{
  "norm_eps": 1e-05,
  "tie_word_embeddings": false,
  "init": "uniform",
  "weight_decay": 0.012
}
Each number is 128 + 24 x the weight over the matrix's rms, rounded and kept within 0 to 255. Layers, rows and columns count from 0. Numbers have three digits each.

# layer 8 attention output (transposed), 128x128, rms 0.246, rows 85-127, columns 0-127
121118108137118093124142119132108136147135107081103119122113118176098123125154116127125121108099109116088126166094090103181066147150090148141141147130170134126103110096095139058134101090104099127093147126108140098103061097168144125113123142118124144155150132105112113124124110124126153153118134119125133172085135125108098147127100095145103097167126133158121063122128118141137150133172
178134106105128105131128121094146132155117201123112134101142127181147148150146114145170108134172097156143121143135146118142146143144103115136102127125135123117165103143103130134158078135127122113136108163120109117139107150155149127088119111114121175169133177129115130136130162128152136141105119092144173148158116156155151117079168130126130139113095164068132131153126125128136142124148
122099088104122139107123148150112088124093090069134142114130113143149107123163149094151123133091151131127135173110137087123136076096148127126160130144131123142178159143119121116150115104125107106116121131132107129123158162122104110124098129153102127126109161097146153112152139112117167113146119118127155137154113094135145099130110157107120097108185117091115139150115130088132152107137
110154116138108125136158117107124131153115156149135138155096136095113138136135142150157071121161124131148110106129155159118153141114091119152140152126077145125126092126120130114153146103159106147124144138123113158144136123126154146111122120162139106152103116135115149112132115096145134089118142163121146078104138122111136121150132114140135157126125110161133134139140142112170120078130
117135088085148146140165115094140173119128140125148182121155110158152107151144128120108157157101136121126118132111123109165113139116149123143136158150154119101125114156141124098149161143163140161090156102159124145106134139156129172177154102125123129123107096138112157144158128138142117125128120130115196121145172127149124129143184108124157109149113125136151091156149137136143123157153
137128112135099122130122127131124123141171134165127107146118096098119142119164150153122133142129191132153080095115135130119101110143115134155131170117158167146097122144126119116128127150127124140144158115155123080130110124129152082140112096148109146115141160108181125139181160094169134149168127118148144076112156167112054147122078119115172119117124112085135120112120172125165140140086
121104106144115181162147140151127117089095110138083184130116140106135128120125157094127154165148121122089127089110160113112105118113092117113129124110103121114133136141139109134077113127111140117090131090104175097149124147127144142099176183113121094134127120099139159121147087120132118056137124158146081157172127128123099151083086116100109151140119091119112095148130132110125118116130
128148160151141141157126082128127149138128102128147172130129093152143179128146153135159152135118149108140119113141172102114125085153122099139107106142127159049134116088104124114113125118126127142090102157151131101175107130136125167143098138165135185127100097135105111160133128118134131108126119141128109110111127177143079129098107119132170105134140132150138143110114142112133131100114
109145125142137126089157122129118127096135134121116130108156112122163123100099104089108161139170141075121119118150127125117113151123161125137126156147131158165156135120137108110126143158123128162162130150123121127139122152109110132123163125141131153105115121113116123156131135114175159110151122095104156104125143119113142131104112149145111094102113065141146114076126123146160132123131
113167131154122113085085158146111126135195145111147147079179107140144140142115175143146134103121108124128136126086140175085115112144143122121147085091137139112143126173109082114141138084137136118098117105133132141173097122131132125117121100110127136151135119145153154170120127125152105106150149151130172175173108137143133139113110142144130147193135139119118116158161081105141158123119
124137091125132131082197134126139121132101145104122124113140116151100106134160120136132110110108137146162110152129124164111175120140148146168089148104140145132096179132115161110133113139114148106116112164145114101136170155148138116132117141104106126153113112128093092145091103138065162105148107161128160159133137129137130121068166118101148117145085121096098158135128150153117131129117
110126131119119159122127121113149142142125128121134146129145095125134164146142165116105118128139084123116102148150114122145102146178140153150137138132102155154154069126115151160123163115119095095093139128138128133118109153122172157140089129153145112116117132155117114129104134097114142110085127153125170142152111107130128117117126125115124115153094100127100078130137120133183129141134
154103089127128148143179143133164131140152132170144123149116097180124109137160138128184136130125090087132115140123144147086115148108133164167134128138151092144136122118107142156124134152123120153150123181134159116152136154124125130105107146126121119153135093142152127118137129184101155077160125131107128119133119114127134132146088081131153125144116099139141130082135133196134131158128
141157096092108122153138116126122161140181149154141089111137111124120095119156100120130126134104137118087094169094135134099093117145114105177104142120152148110088144106104089089130139113123121096112130127159119141133118118125113084141114132126112113132130168129153103149140077122125106135170106122118159170109140175124124152104091121112144099123090118117144128116117134126144131151123
128170129119110159110105102157144155110078131144132113161087102095088168114094110147114160137128115162122120117135138163108141105123120130133138094144132162175172119148123125144123131122121114113104140134115089117117111103130099160133081151128093128147100135086135131105086180129121123141093114145112148100130152137103146164131136127125137159173145104076081104134148138168153122120170
157155122121127148127163144130152170087147096144126132111150137101109103143141112130163146156116181073097120117110091121165185138171115125096133115134129126166165139139107202134138129156071131156126143125066135116114173134109125113154115154120165151103144084104129130111168158092121127099124127125107135140171158132099131120132119136109150137126180136145173129100081115143143101144155
130093080138120139085129119136128114143139121129156120087092129162135116095142152125108099091125157161113157155126107106099131118121076104137135129142130131089116109076123115156115133130100150151103140139104127155109144103138135122110151093140153131103146103124132129131133129098145178145116084096107116105144114134127095156106180088116163143131096118130093121101109098105118121092119
079153107125176120130169127128142189082120125116096136106150154114123155101082169069133114138153141104128152076083113154141092137140115111119118126107088093127091130176119109141111135130096177113153115134161118175095158158141103124156102136099136141161096106125116095141129148139118131158111101092107066157085110141145156113116146101135165136129132132150147152151148155153114092147098
159144146112118111164165152135156115143139171105104094069155168141106151161138144195155121150127102115124160074179137142155055121134100132109133082087111103139130142117149138132151114134177134155122166116117112141143125112149168154106109109179119146163139125173145111131131141078079131114150115145151138152130141142098144101144154117122111119083146159121134143150093150163179113107153
146112148131173163125151154122145080132114130115142174123142100114166088127122097104155128156125122128142110086147137118106149150139134140125174105161130094106123125106151112111142120126163116113097106115163099141125130085138153169113134163086164136123150117115201113103137143124157091154116123111131123134120138117144186112165185105117118153113118179124133096159153105172118102122117
109119159119113107141134126114127143140132126117089143112113093105128109124114138192140136138102136138108144129118115128101149140134116161149156084094146134105128134157138116103167129109146136128168115108144087122142132157140096104113136128123165128145119136115118145104124151124145161166122148140113145140106151118098159105098107126158119151133092142147126108107158103164096120127079
109139115132139116136144122117145087165091118109128115168116143150153103137109133133122127131157155123170147144109120139116052115134091102107133174110170145147150152136107142128104102106107085120141143140118113133109139140119128107098101134097114108137131147137132089146164124101126122112134124128126148074124124138152095098127134151129167119110141114092150166126120131101127127113117
132162104147115112123081136088149145115116134146127152112129124071122115127145115117174140089128108136121155161151153126113119109120152127147115144129170132119138094131132127147145170130114135176114110132128133137114147171132095136095144146120151106142146150106131126150106113094113125123118123130121090140135083162172110126074135161116104163171123137118150144106141117123149134183138
103163101160072115160098163127104181104117151134145124094122130166111128125093071171128126095139132115151118123163141132138123098173120152138123136087134080176157144110119119148130149133091120102117181102119128105094117147125148164138098144134103174148149133128095121178104133081132136126099147130108174100122154138120112114132126121116122105120103148152161095132122087106129096128134
130127130131121142136136135130123128126102098095093127117106115143156169113169137113117129145134137076151142082088101074131155141094154135107147143116144126119126158129096108121135145093154140142158120169103169109143118125117155148129112125092135123167140135121101094138129122179140155060106145138131101101131140103126128145165097122093087129128123163124137114124117137126152164139155
102093117119135127119060109124103120102137121113108140129127136148117135155095123101177108103144146137115113173130160109143072135125111097093128128122107139115160109109097144127130149144142152140120120159117123109082133103116115125132081150134095159138128138133138138115124133142091098120121157109100176157120128112134128160118140143151164143129135133118150104144101105161111150097114
147151121164162167121138140166159109124140135128108113132156152108135131159101124139109118105162134144101122143141146064111160156146124175087078109094091107163145161115139151131124101151119121160094131148164123109112099150145103096105134126104111104148142124148096143141105093103138112133158121146145138106099133104146094194090120128153121123155150094135154155102087156122111086152139
141106132128094123148149161107157130163122158163116105131144132126137137118146139122139124143128118196118109157134108137110176140140146147113122145138130129154098115165152127187120110145092109112138147132082107120140155137094145137124114097049172113118125163143140096124151135107116198146124117112120159095165122120115121151104082093141114125129133134134126133160133139116113115133094
132117170109116098148105083124138151127110142111113151184124106102139153145141121092146107107113146105139114140104127107095048131140144181147061135114100123134124191130145110136131155133101128112130090123131154106095134114192132182141127136104107145116114118134087152119094080147138141163105103094138133097146123119121160143157159110152097152114151142139173082084156131110123121107142
116132112154142093125154162163097109137136120124108128105153133147117142115157118102111137127120120123117120107128116133155135106113124101127120131150101142181119165100115142118138072120131140150137142141115130124144116083101130088121102120144095142093103142147099161145127128146116152118155128103133120157085127102094129141124129124122090141082142128148116093120127149118119114096153
113157129142150140102086152138134100114115126110121125141134126100152110071136127080163143130148136126149106105151133145125152142123111106091140139138174144126139104154118128121158150064115142137130131120166128063114095134117085140129169118125113146156139084125136102076112143100120141104141158129112150156161165159098107174139054090083154128128119117100121157088154131148123085126125
157148103126151100129106145115159142088137107109150107124162100121104109100105100162144098097131128115123136140120151147086171152134135098096133127154133120134113153105145134105085101127153135082129092063150130118121106175143115124096134108146137140121086130133097073172116102183108130099130115102139126085090115129158127139130137098115100105163112133132094130110110147084124133116125
109109112076116156080167119138133123113087157127126144150139139113134153146119163152132127155155118138131157140153073129184096116144135157122144172103161115102145074119144101127135120138126141159115153107130121158116109115141098077087097140157134124122109120139091141142148153108123125109097136107144139121099153111165173122134116111110109120122127112118136149135135098121090072103131
112118082130161117121175132093106112098124096124115139128102117130137117100161142102119131115159166076144113119103143155137151124064120117144153135138123090114148131109173123109152130084108099113138097164107085128100074150114132109130121115094115139140145138110117134114140164112107078106074112098146101158126173135161099119127119136072120145157112150115128119094158131094121130119140
113150095158149107155120132101100098109104118166164132178136135142111087111095117142137120176138108148140134096133128152152136111142167114108137109105137134111163103143146081111115116153160124123132131103126126136129135136134141175063153128146102138150128151130106155114129120143120120116155139098139105121126115131108101139125089138137105112137135146127114107165159105086137126097150
133141104124115131097104124138126123124109128142137152121097134115164141120073136154144120110142169147130121154053156144131138152163150121112149129128107122117128133118133138070101155113135162146139130113113154170107160125141175138104161142164166110135137138104140137130096165152129131117123150126147141094101091144156142161113139147130111134140129148092114124151176119185152163079144
156127103098136109160059105167121078151132178122110097148092141093124111092142112169115136133133103154098131096149098105102114142141095121126130107125133109137128140114109108184136111151097103104133143091129169122175160100107098127122144139144136101144104138104107164161134135124133100120132107143126130127144112156152163157158142099163118122158140122154094146133111165107160109136149
128091096109081107120133128170091131156121132164115113125100132113135084110097138119161136100099153101135052143088133112069127096082139105137113087099117079093119128079162129104181096131132146146149132110136117114099164131142116129121137110162118115131119087103124168159105116112106108149118110139118130129125126125149106139123130134111133154122151128118129133110146148144158138116109
109099154135103126179112137089129162144151126134149112121110123137111140120084161142140151113176101119142115113169153113144126134146126127127137132157091103110139101118164131118153140118111107095119114095160157116132135142141146178126171102124096194173121077152128101117155109146123106125145160171136146094137133130141073110149123174145121095106133114136103138142119109138125146138110
135107111153126152089160130150108120165139141111116134145154128096127075137141094111144126157147120159114121144156136072109080130129099118156148133126129100165134175144133106094160107123065096168130120175179122101112144124141152165122119142149134099119147144124140136099129121121168163136175126145108106114129128086097113134097112107124133107129128088119148146127118143151149114107114
101120119131157157116095133157132099133091110163118128126082138128134124122130160171092094108105118123147160142113121105104158167146103156127125094139112135130137143152136134105107181100120129131157134159111132158134164105143109151133160117130158154118092116116139113086150148113094170103115124173101092107134125105121132127102096160150093131147155099144145145128128127109137133118128
108143131138136167134116152141126127167142137126143153135094152140154133118131143116100142122122106138136120123165152129130140155113111103161113164114110121147152137156083117123149107151055110082147082087094148090137120121123175087085107149093148086139156123086089156097125158106131126111140139104119102120181137152114132034134150132140120178113098182130137139075157102114156110123133
140151124120163120141119153113169098111134126129154126158111115105160117102125140177160140117140165140146135107127120124143110142174134150079140085154116129171114163136150135162156136092129079088135137108139136156105113094124103105098112143108126126123147102168110103145157131180117103132110132120162137114138160139144095144131148176081139113133105167153125124092117125178140152124169
# layer 8 attention value, 128x128, rms 0.267, rows 86-127, columns 0-127
101127098132148108091153133169130085140110110122117146127142179107124130135113093135105133127110114105110137137082158105137113155115136134137136107128070129113106106100154092116174118125148112129136119110108121128142157096134133070128154118147117128129118090175118141153145110125137146126173161142113145102124158130143133139078134148085127131148113101140160159108139133155144116086128
130103116112144125125100141144167130137124107101131137127093104144111135136152114117145084130122121113166102130122156096154128097124140154135122109105104112133122114125127171110095147136137144129131154125189113113134122123104136138189142118145118125123140120132085148113113132135147148102060113107113166149099163117128147150138094114093115167134144170149115121132104117142148114132145
132135136155103122134101124116123109114113159142111120147130140099127122100144096111141137137133123128108140111142176177127130143140156150117135140127140129144099131084104124142172119112154120132143165075112149131124140150109134113153096089114169130144093140132118083147091095094117136108131128104119092139122141123158113132116134130120142116140146139107101115153110143124132161135106
156110126151135104120134173126184097130124182110099123149141159122162121133148142125099125116095115105151130146128141124092100108111128132126091141102128123100136147159111136141115157139113154151117143063148112113137128093104128144131140182149113136099128134123109131149123138124130117138145106179098118113086137084103163119112115119123137082111126113147152110111112166159108177173137
132131142140137132152132143157087127113085114134080132149164120162128097138118134108098121151132112145142093118125155159162152138117132122144149127161127124114136130095156097085125143088111173121095100094158134133161148118108152136096110139117139131124104159123113131126163139176101162107115089150166053118138148154133159108086148147120129135165152144123084161088112130107114158167129
153129141120114166159126149137106099174123125145161099112133095148148101114142137138138114156085127182152161097153103090145165130134129137121126154110109131154097133102078120125093115150121137125130106132122137163103093115104119099143144096108115171114168109132126133106112140128116101091097147147126092164135147129143120093179095139172118141137122120140143092145124147121102134168129
152131119111093094111144111139119111145162120116111084119151118159157109156145147115112149094118151165106175089173128176125148147129144139163091136104112122138149135095162112095109119113123111119115146132152135106169103091118136142149137110124149133121119134128150154158137115134136121108136154142121079128121122103169135130110088120103175113099140116123076181151107130122105131149122
134121143096128117127124115120153147151154124120154105098137141147109121163161157107134140103137101133164123167130149160099133131135125130121104122108094115175134114136131146121111127086103161061155093106139124125102156137155133140128144139127129146168112142122130131100136157114107128133115133139114133159129148138105143104137142109121104110141146142122120134127121180121091159167143
100138135100155152139167115138105115138114128150065085122133105138140114109124163139123123141139130104101081149160107099124103157093090107106126145156098136122133144064165130120122125158153175141182130137137141167175126087134153105190153121055142128086147091113116125148141093144150130132177106145109139105125128128135137123110135117112153129121127101143136129142198108098103125141145
086167141111125083146131153120152110136183122140168146111131109134141104170135133135111167146140127101134126149130138078152095123135116156087099124139115120132102129158122124142120068106115118142113164107098114144145121089094096118160147166140109095087110116131124141154138143184130143139122145121122094120109132138143162118132124162148139141153117148118175117121083104148121110092133
137101097124134138111158113099108082160134153136112127085125128091144116118149135121107115161151131061136141152109152131131122162130114147104095141128167125124144105132131145112143085135138115172129129125161142108120155076152137122121123114138163158101110116125137078134109101129082139150157124106119105120154124103108141152108080101131133161124133126138142130105153120139119129118106
136160114117153110114097140131096141144146110123133161123110105113131122120125138132104134204124169113172101139161153097144122102166118118131104127127142141186157132122143146084100111135098117103112121078112133165122128135104131139140119146137145159117117112110145130157108166116123108130155150121128114112145130145126151161132131147131134140108072126096131144149106155143119154105101
100131119126147075120167156135133145087123099136111109164136123107159151136136159137111097165121066116151066119087134097138089139103100110159156102157152140150114129134165100142078112148156169115116113116161138151171130144141147127145119153139124121111122128127121130157164144165121128125177119145154065093139145146150144098094122142104166123148148125118148136134111107120124172135171
138134135129158158154146159135086076135124138181141144141093124184151170118140130144119201187120121081123139152115146149131137156145154137113142129153146131152093094094163125123117148109109140151138122162109119093123108122143080119124134127130124124145120113104166122141106107105118164143099120121082132143109093155098128126112112142126169102158095123129130090129117133134108107118150
116089092144138141112133163096084130143149123113158133089117164163113142154141106100156125124074111118141150164125135168147124118158113099129094134105145134162148166166110147097122106143132110133151114106172110147104079155129091161107094075114103106147120147128115138089120176118168136107098100136117099101092108129096151127175114141126095145165150140138109148161132189106152156154118
171147103116114123117134136121125166124125142113097119137131143145100100117125062098116084117115119136122149093132138141134143124139115149120106128150119108131143137130102122150097151137111147106133134086122097109149142132141122079135136122142139172129106134137108112137136147159097135134134140110062137089131120081165165121115160152155139111130109112114116118128108101119180156123126
108098156119122109107099104146095148166154150161165118137146165080169133109189159150128131079104155173139102141109119137093098151131107151151097152141163148126114147142099112153137118090084138132127121167118107112111092118109176149147161121150149121146100134144083146122099168132135123115097088110154166124153118163104136140126180130160097130145128134144176091133091164121140133103151
129145149144135114066142176152146081151101104130076119127104141156146119112110088145153143094123121172070117155105171106169085133152130138144140130139168163115111110130121101102183086125154132105146110124090153134129151128121145135128126074143140120108110113125093144115107061155142120134129137121119098117160121128163170126174110092120106124104123112118165147097127179142154158104100
157108089132164142127137155096152121161119141112077133138156139112137151103113110126121101124089145109144132168145143103114144115103117136155178095099115121132153156148149144124148138123117147162130127131105151120114109097104161132120103133155088123145132121129130155110127095128132125164086159117122184120139150116133118144135128184177131101107148095081145088128121140146152105118104
117076151144142147131105111127139112123175159175107133130142136140096128108085117123128135148152138111119101131116151172112077115107113112138139160096107163129127147131123161115144121118111157121138173152121118126156122142082124140145133107166123133123110160144141133120117109112112094132137142121146143130140109147124148135117137132132140091131105150130123122096138119104138137102145
106122145139122098118148118184109144103122108121126132092126135118172160142128111134112166118117105126121076111139143132123147165139153159149120099137138106111126113101137118113084128119154109117117149128119108110137162100114146126140106158105142108146144108155103153136144103132135146131128089117135119167134137084134156102095145132139103173094128155152126142128121139146160180138087
137104115126145075102106112121135128142122129117173121104119130168167160146136129105142151135118088127102141112120117101104139144110087139093125124123146108124128141139149114143103150147122136135133125112166119148122130149128116100106173120110123136123098142154167077132076115180148068107171161138100149101153133130153122127147114154159157135116123174145126135131144105124118113110159
132151152139163121105184151137119115134115150113117101109079141128154174131109104131097163108126107132113123109120138184141134181145111138121153141133157188119112152070172084129114120135178102119164150123137163154112146111170124109093181165132127135089112143161105090151125122057109129134123113146112118121120106131104137082163108101151073127130134143126131188113160156125132106123127
096142130090119126144103114150128089127136130141143095132110147106104112131117138100087157150117175114112142129163085095139184132127152124147115168121121139109146116122100151118129110071095105137135124111147116134103121143134099128095145099124093097162136140123138137135129129060155107155102109133153106140119124111155105179134131114135073164118153133117150139135138138158129135107139
133147130125146102149150140089135107146100152142126085116136140131145151095136136130146161135129140135133125127135102150137123125146136105140134127111099139146095119121146105128101124139174115144143144144135114098108140124139126135137147118121164123129140061134081138135118163102147132118140130140117154100161138126099136166104130111130136119107119111193080113156151108125144131115108
095120103132130069125102129123137090137151099095137141108125113153108117126141142137139181126165114159133125119143110128100115115140161135125137132180107138136129170154096119149152086092134103090117097110125124162102142120149117141128135144100172155127190116141113100120118116145110142109118156146142087176128136094129114130164171098157116096127107167114116146125152127079162079136139
109087119144122138135128109134099123129164119107144145153133123096133092128107084181132143138145107127163091166101143125161143136140137106128113151132106138077132141123142132141139128149140144158100110072121100131141138150119129091098120094185130139099115126134106112150153124138111150151131128078108127134110157120133163135134129145141118146151104148121139144139135100129120128084112
135143106141146136109161127112100145121137128127155115108088192127171094098139160156132138102154144124137123124104137157141138131110193161170158148066111134147109147166107107181099114106102159087137131131129138139125124118124114153094112158128111083119099164108143119171136100086110140137160125180128148182137141082110131128143099108160124144104095121174119108156133139136141097110109
114127139115135131111139138099155166116106080129128111144086128133058130133135133135128111109141124134124139165140130122157129133163162101112128101157126135132110129144088112177150103105132136121136121131104119108129121111108139148151126129140113133126108134127109184133145130142114152144135146133139113124142155135116154161144135121115128126153137105117107124138096153125107123129117
114083114134123130139164127157096099125142134127144106119152113156110113184133144133138143162091151111117137174128150120081206114135105091118097081082119154170097139109172129103154121107100137133089138146130116124160158144158122144147124116094138100153143132135113110107117172144124139122079151138116124119086136165118142146134167138143142117105123154134110093105132118128108136118152
119153123152113098123114130150106154142095114082096162118128100115156138147124185150138140145136112096114120108128081114137105126131075126139128130189132154156115104131103138132096137113138121122131138151140162114114144141115148112146099187149131107099133125119139131147148110121129158138114150128112151144095086123154106145127141100134090080102152112130164157161144148096094084114160
174097170176156125111089121156138120168129134091129115085110115131119084136130133121084144117133124139145127107108151123091082129081109111122138094166157146119152106130108140112150115134127121139133158136098081100136152113139118113155123153134162118150140142137124118144105137091118132158124153130107143161150118101105143153142151137113121148114167140157130146136133171130192124142130
137106138138135154113115153116134148126114154100120123137176154134143140133129140095108156108075143096134158133132122084118179164133102124152152127129099127153112178117117156126126106109100097134115170101135087095117086154124122104162134127100071139139140100133141149138165159140112139137120122149166150124169136147101106127091129155093098149136132181112156136125110127141126110138130
153140139146108181143133110154133105138108093108138135124125109104126155159142157116106146110121132153120158111133101123150138129138125119152154118110113161125072108088146115124143177127141142091147122107094151139118152117104145118140130129116145099129131122146100062164113105127138127149145100121117137127114104154100097114134125112133140126120139135118124120151145122116101126160099
110141141142130154180110107147147144106086141169093103126196133113144121096155130124099111175135130141145131136133079143112091110137151163114114151144093129147097135134124103120120155129098129138179150133103125091145131158142103097138118137110121089138115114131115142138107096118144138155114123145071127130116125153154084127143141159149115133129125120131115096151151097126107103126136
136126095097134132094145135168108122108109096119169155121092131140126126108114137138132095158120116146110121073144168120168147136131121115155188171172127117127125111111135091147169160136127162147131130143120120138075106152162098101123115121161151140124154139141131117123135091124127095135131122135116113149078106110165120110144157084116162109118093080133124116116123131119141102100157
138149157121131111139117138114172154104112104139146132142172142148137132047126132118150131148139114157136138159107141145137097094147114142129143146122122129149116197137142112118113160128087145103162197120140098132155114138129137119146148149088136110129108133104103139149157145129095106106081152147102101120108136127174116124124102140134148121133082145113107118130112114124129142121130
120153141133067129128140123133110099134122161129085124150161136108155126109104138136165125139143127149123147120138143108105143125152111143130126118116123173128132136113151128117131168126150083097125151137133196156113134086141133159090103117109158148117125132149127112113137153119100123113114144123129130145130096127133125117105112074104103112120109149109105153133180127152097135144128
142147135117124118135150135161151114148147102145124154109112124128082125140146117135152117088107114141202122158162208127138113127172130138126147114092123115147108157119141124160081086121091130107142133125130131167127150121109158138138138103148106119127152128130136110129112132132125139132103156130150116180114181124108154123149146133176163116160111158123091119076077106114154132149164
123123120094113160191112107117123126101166157138139139144098110114116116141140110143156109130113189124128110079164112141120121127132160156117090160099109149143120154123105106125121138147079135097145151120155124084146122150142085155123107089103124153135142154137173107109072112144127136124101114094103139155102101106121137146162147130139127137123139190099130115139111116137130149106132
141096095144142171101169143145132138082138127186166112093093170133102105143118135113100101145065145125109140111148150119136166154133138164122151101130064104125134113120141128119172122139127086132146171118086131209144103129113153110093098109114102150135114141126161141103113159092129115106128129138149158122128151097135112115129126105139109150126135134125117142111134143085126107116108
122128137162143138096136124128086137079111124105109117126165148136129136113110157146109149176115188086131149136105085065116154151151106102152118108205147127147107145125147093117107150086161113122125140173143119121113109138128134143107070149126111106133154132139087124112117101141128136170151134123123130161146081132141165125117101130120093106104151125129123127145140125141165128111126
# layer 8 MLP up, 512x128, rms 0.367, rows 0-11, columns 0-127
134161101147118190155109141099155144153121147145127153131177142088090108169134169131150102110119087121094092181141156156168156114120155103127155139148127162150150090108123147140148134075099078121078142090156075100106138140131125126124122132128112135143124120095134130144072136151110183144098133116129118097133080118125129109109122117120153134141151143208142096106123129135168120113111
140173129108130091128137099134124124125092147144123124114160121144157093084152117161114131154099158109122141116114109162132136127131111160152124141115110129128146133102087107099123131113128140091142169135130085113092123107112129127158128100124134133122141124102121149116164134140137152121173150105171178142135139115116140117136128128104178152123135130102119182140145125135085145110118
113108171102164093147128134092120117131136147137123157123177199126140153104147142097157138135135088143157124101104152102124095079104108123147128134117092137105156106061181114161153100148098148113119116118121138135166192114110079102132122158082153096165146132143132137113128142132137119101116150115122131136125122141169102120175078172145113161090139114136127151108146096114105092150153
109090119139122110120150133100131109131093105156151098054103136140114117143147169130105159150163126107165106149166135149184126156106120146142138126122133121166113148109142198086084163143102163126094169106133138113135106134126154145105134152143114081165165130154140135180133170102055128168123109158148139114110147158109122115141110128087173151150116146129121102121143159095119100107071
110140138100169156163123079108135111167169120108119133143120144148125109120187148127108128135107142138130121094139136090113163105119119170134149150087122129133113120120072108127148075114122113167109135152112124127103122119191128096161139185109110105167142092115143104090161113123102126123074135146111099112139088053207160078102130132138111182144143117119172154140132137155145157101187
141098156120120142132101101114172140120139164123126121089103091130109131128145121166150157127170105138130149156161117099133161133150124133115135138107125122123141142123163089123110133119123141172108118115109120132138138116105090178110141133102154120130156102147165158136114162140130141126122117127132144112160136118118144101156131114140139135138141092118105073134168119109183140147164
095182137121093106116132152112070098137129111131106164140140117135144123143126106114142108141097141144139102145111130145108128150104138133122121126145133118151106110134102134140111150102112143136148101116114122111113163129129134147156127129117146094119100134140135128124121157135140112125099121111140117125154111100116113134120154151147164148163118135124113106122137115108126150141160
147120120104124137130153137098070121131103120166130134121129155125122120129124103123123111115102112174121134165152093181087122117140133105141114132098159089149145122131113145076142131138122099101092114121130126128106115172154150119152127130132138172083112139110176124084098126119139111119114086106159119144140141152130130141122154144121157143144130125172134127145113186120089101121161
150091130122104145119146110095119120135136116134123082109131107118126105139189117124162113181124109193151078112142138126088118162127158150153112134139118196139113087111143083082130132124100112074112096158115143095110145140108140110113157116093116154149176142112158153072102162123132150189135127116185165141156120159119131166105085146124095121151133084130140121148143130094150112125087
083089144131089065129103140101128097099085121141098166135153141047146150142099139126118169143112127139129113156113126140139166163166129162150127141129144153179128149123117102095115115122141105089162172090119137144115139132092116091116126149136130122107144166143121124153163123107109103091173085108121114170089178137070129151180105153156107159122107123143143133142113148169105112139177
109138170142138164112128128181140106111130130123127137161099128154130122174119162100141124123109130110101173133184125113126139135181130107133144137143098135092147132110146133111110153141146098142138116158148114115105121121138116114111135101137203146128118093119154181107107137133125161123099116157107111126111140103085146147111151121128106161123136086138124101197103128095129141137131
098140144159149170112133084056126130105146102128100130165144111158129165193138199124131119097125154134117091132106150087103203148099103141107138101119111085109108130146127078129132124116087131106112163115076109154118169130126157131150098116083149159159144161119136125146113112137133108142157147135113154115159114092151149120085106113128151116102174101130122109128144082137126162171134
# layer 8 MLP down (transposed), 512x128, rms 0.348, rows 0-11, columns 0-127
111114097135138150153122099155163150107157185161100193186107107099121140151166150078121085111141105167090149082108101104136147126100121107086154157136106116111128124160143131087127142174095126134145140105143100132103134114106089090141106132116145147117139134111150113108106118149112148108135099146103147170123132100117132130132114120138139136121167112203105108100132161094125114109125
123123115157165134123138161178133167125170150124097157097102104116123102107144121172162119146156133129117113109118126155092133167099135125157148117151123175168120094132136103145116070123123104146154100149145127132132133084154143102141155095109130165129120126106131120135149142119097105129118149172140136102165147102151150091153113139152168132087129133102134163098095135157153129160148
133128117082130104169118135165138134111110145115160143113127098146134102151154138107176083155121134110114120080128114157122080129153128140135182131153133140155109131130155069143147148128137109124131135195100120131122093094113100126110114098123139106150064143182096173109106125174137160157098139133141124114151126097098104087134073119140137128149155120140135130133141131134108148125149
140114102144148158107130163145154167087125129105124080085128115150128138105149139129104109133105137124121115139108143129118128072124115112145095121155142147081130157158100112159148146106128112125112124133125149158159135106122142128111118125108138178121096162104139115147093138156140155124097120088133131094147079089092140122099151134167123111142152131125144113138128089173117187152166
128102145166123152155123158103101113145144117113137157153119124114135127124073135172181106083126135163135112098115112128157161115090151153116109126085122142142111081083139100125128149141152119126161103129147142137106087162195093152135115107126142129186157107190111128159125133102136112088123109156192120130144091108182179077130165169169121132132135125103152137088169132197118121124108
182156123082113148128124165101118119141161175099137130121120098161124090109087128144148170162150116112125129168128119108132125154160134112141120127131147111129093131107155114118112124151116112148075114115126129150116110135109093104100123122121098131140103184131118145138138140131119106139124144099124139154151167135148141180112134108124141100138127112178113131167164127134177079134115
109118146101115142127169144108147172131129176139113132123121174156114125152114125159101105103119143191148139155108116159120069120137126128120125110146120098133145135146127112126133153144153117128124109164170164144155137123125133114088130121125115120101109170129116118144152168115142118161122167137141086130102154103137103155121124132108131154124135111126094111143120122150124123142193
139118109104164125143142136131112194128130166126163156111070110069120162154129127076125107127128155107164143127125139154109116161160122111131149127152098149100165157110123092084116087162109101156127117167153130140137120077097110128156107109117145141122138156150115141134121146113081119124140102110146119107142095134081128133138099114128096116101120144130139133154072156143147147123152
116107125126114127104095122143116174077151166159125078158113139122155139142109154097164111162173127170088149138191078136140115122156166139068145120171144152101116119101133095114091171187086102120106110157115099164115132150119145131123094150153111091167150191120157114120105124124133143140108121114202141144118144180079148134096148156124088084123146146129144149128110152093133132100137
135093171145149144125124071133155110132088119089129163080099116178120108090146111121104156098170116153129135186111142110125145178182129153114166132123107145133133102123095129108112172135148112105138136143172105160113144085130121095126109096157154128122135111145099128096157162170113110100109110116071124091085123114125133134165114162137105168090132111137148129135108129110083164138120
135131065115145078124099145114115115105147145131147113091160138121144158144131157134187136144124123140132097115149137113119105111135120128140153131143142105138114125108114138139148139143159158086121138106122098112138113121094070122092111107110100126104121160124139148083124100125174127146129148126141134148167114152158126139140125130085134117121144128159095116128145130143133121117098
137109144109105112121097128147133123141160142104104157104146124133126091106113123115115164110122159095101125140131135137180133121123148084119145138154148124151158099128116122154125068109126105176154135137104099124140080110104134141126107145142131106123145143120088146135057106179126115158140130111104114107126127104094146161127099136145112119149097141096115081143128135124103109098136